{
  "num_key_value_heads": 1,
  "head_dim": 64,
  "hidden_act": "swiglu",
  "rope_theta": 10000.0,
  "rope_fraction": 1.0,
  "learning_rate": 0.00676,
  "beta1": 0.95,
  "weight_decay": 0.077,
  "schedule": "cos",
  "train_tokens": 274700000
}
Each number is 128 + 32 x the weight over its row's rms, rounded and kept within 0 to 255. Layers, rows and columns count from 0. Numbers have three digits each. The size before them is the row's rms in percent of the matrix's.

# q: layer 2 attention query, 320x320, rms 0.122, rows 0-2,64-66,128-130,192-194,256-258, columns 160-319
# k: layer 2 attention key, 64x320, rms 0.112, rows 0-1, columns 160-319
q0 085:171170117115151162199102185133116132108098184121147160104088100108174116122172097209157168127097139072115178164109134116132141103069113094119130145179144128208121152134120185149156111099124139136134108149076121096097114175128064118089134099103128146094144168110090156108170094154188128180091123126074120137146111104125193102150130177138122168133121112145082146098023125082100175121118099138165083160119126157162095135114070146125114117083094091137183102154113122151192138156126096
q64 087:120113187116103111117150174128162112134134193205124114090115151051088183172189127154107136063147088156133141076124157184091151097129106132098209109131152149117102115140115181157108118080149162046133126106122070148084101109095146121151129184080144101174099145122130115151174141146107118188058129151111152131152053107137120068130175191120148130151120083138132110160110147089117179143109125190130127071148175174120080193115102088109150154145115092104193108157148146113075056118102121
q128 094:090093180088099122129125118127102168095116115160125104149167116126132123173093148098020113186119098107118155152128115140094147164103113106111117109110054142122121125094181143112138157172149179139161181103138179120103131139173130106124055179117085154137109087119185161127182109106096116116134164126167174142107157114085070118145064066152142093085160132135149156117129143143121189147167115154159085103100157068112198126171157132171121088101122149154120155111088188178087136196156113
q192 089:144121133167175134132169152113109090080106099176144082115116164120090125153156119178077131077137131068131204076111140114113149134173074137114157100095133108158150117141103189129105114099135139078105086110125124177109088158113141142132152150069041099133101085175104082109098140154202118154102117155102164198168101084142147115115215164075170070105093078084128082115126136124162109168091190182125163113095121163181125098096145084137100069195091092122186102130028164098135081108100096
q256 113:166096148135118160125092162090138112132122108153165113161123166110071155116135101054078142150144149145104124115155148136092061113142154162126151097148177153121119150152135089104117127083106239107126133133091089167089111123138175113147052110158146180109119134111138121091135111057118168146198127136103109124215111159099094198106133155136131092109137065117127145110181150178156098141094137136129139096141161145130102071137145076098108150174172138120168103092137124091144100184170159
k0 102:136117168166141077076155205163146109094110139114098105088158160153107149179100145097066161109155173152131123142126176153111146114180197114124142085087145150113187128048174130167101098108073180094127158091131128205128146128073141133137076140096136071114154118126156112023137068160147137124103092126181101119067118131085102110118158146145170159172140108124155060102184126138168113121120118121114130135117155150130147120143142095134102176177122109149146085165124126128109159125131115
q1 086:172085106147177107096114141117118107135101157183135133110083136104079143112128079125121112115110113148091109094141108142117127113074138092126172118173175100191154126144101060099157092104097120123129208123111142152144101150148156078141079124159128177145126137161092198106131083087171175119178118134080084136144080116080170159185127132112043166124095171134088134147176091168128154123142146158150116078151128092074156121123131098142110158168136184120109184120108124118149114138116133
q65 075:153076060112148119084106119189066121109149206130105177120082115144158099119159131156222158166095153145121153156131089189213116140060153116106103102124137143132141092080152099162157165118088041112134093110128089145054078161067167130138175197111114165087088159119095134133108141093085089125136099085081102111168107183111168173125089095111139125174131136137178133114122100134088122084165104088159084156100100075199119111151134121167133063107192110160163137120118122120135079080128134
q129 077:101181114074174158187122096112129152147041110179140136108142134096095135227100112158130128108155179155159126115122182158109167165095076108115105134174143170148093150131125183035113142149082089161118133106114116094092114133154141103136167100112127076137205176194114148138174143182121119179187142129129111144151150179135109115165113130145119144098138130134054174143120129097203137127107064111132080161159145088126162165071110114109158115148181153142161113128133121135126136157125149
q193 091:149144123155208113180136153164046139110134157107113118122099150132025124129189126120130143104138123090100145128079145202189116133046123196118161088129108114118154072111160149104090126150108136108103094084130105120068146136067174099132180126113113127150147118097163149159071184127139098193129169165074113137183138090137116133087141167155097117150094106100154169095167073144139114119144159135127130132161089154224178120102127112093139152164136168104196101212104117088136093065117116
q257 099:119150137165155129130131055104101089071146143086117142100159178129072114123137084129183118126078124068077159141128110110151141161090158133169125113159094106080190106141130093083144159139128072148096121144163111089115132120132120101075154172082145153142109163138161169127119145126108104153133164148175125101222089118168127169117103117168093109139204168070118099064129118134145098074114141069148098189176097099140168161116141066153105117098165155132121080229144129107149149117155130
k1 099:148147135122134107053150139126146139108123219166110134102159173125154123154134072118117134180120103149120177146144182137105115095162176128123146144065122162126142128065160060184095122110108241134169144110115152245152130128125176163125066121076129128090161132179146119038166048116128105119108065051086188162140147078122131167128152187129135144114128141097115122106139092147119121145145136155126102137115127148117155129109124104146094144120099096135173134108150075133126190135125080
q2 084:181123082126102149117134109037162115069137140125136110108148170134114165142152091094077130149107133148094137110187138181111128157107076116158146146117112113104160103116104096063098146153145079156090123106149081141109150094120191157106084135093101078122161172141135103208148115063132163023179139091122116080124158155125142137134121134157143093138085126113184134107176182163216161169126131123110160135170165101092112142117151149104117155159139193155137152088145137135130103156141166
q66 083:143134102131134121138119089097097166125113123067139101228162136115108143067069146112171106201134170132170092153100129080154097174161135103105080164091116067209177150137136087123103161138144078202107139121116118164133176108151101146125161136221140098094144106098169143100103137123113104081175091139114115102120193133103135135153084104106100148125134126134187134100168126143134155108104148139116126190151109142144148138144152157132120169131127178142100186104111050165191152115122110
q130 084:133112117164172124179150112129213118133123181153145112131099091125096099122155107135175163093123164064105117114129126104182114100107094137110049136167158105182136151123094115142101130111123091171110150158109092180107133121100148198134133084084173075145156164098105108179121142139117153107189093101088106128149101137107145151169165166135101165150086154157110161129124159112213055120078144141151133121096126122086093142079109116047110160127130125095122029134171089102194121120134130
q194 095:096088091108044120063084112097168162165164153151181104140143125130134106102081117123109132189137130128119122110148129059120124126098141134119081162112180170127127149173127100142040137102155084170165168139102153100100117094163138132118128162155174091137119159105092097178166147177132116092179145115156111096071114174126162142158062116085131167132117115164152125130087123103094145119125085105145114158134121088104053138099112164152152097069125119155101200086135102119088107192117165
q258 099:166128140185137127128118206148086115140131159098167148174096063084101127146133123125056138132185148088144136102111123078113099148111053115097163161073119120138153122146168095136132122184134054105167166118102150110174128167140132161132148138138110107150129143129137118200108166179163147096185140112079182115056134164075144048144103178121138125109108118208142150203122118054099109125158078150155126145157121143107071159180167177165145139128103081088094109086161090137065146074123120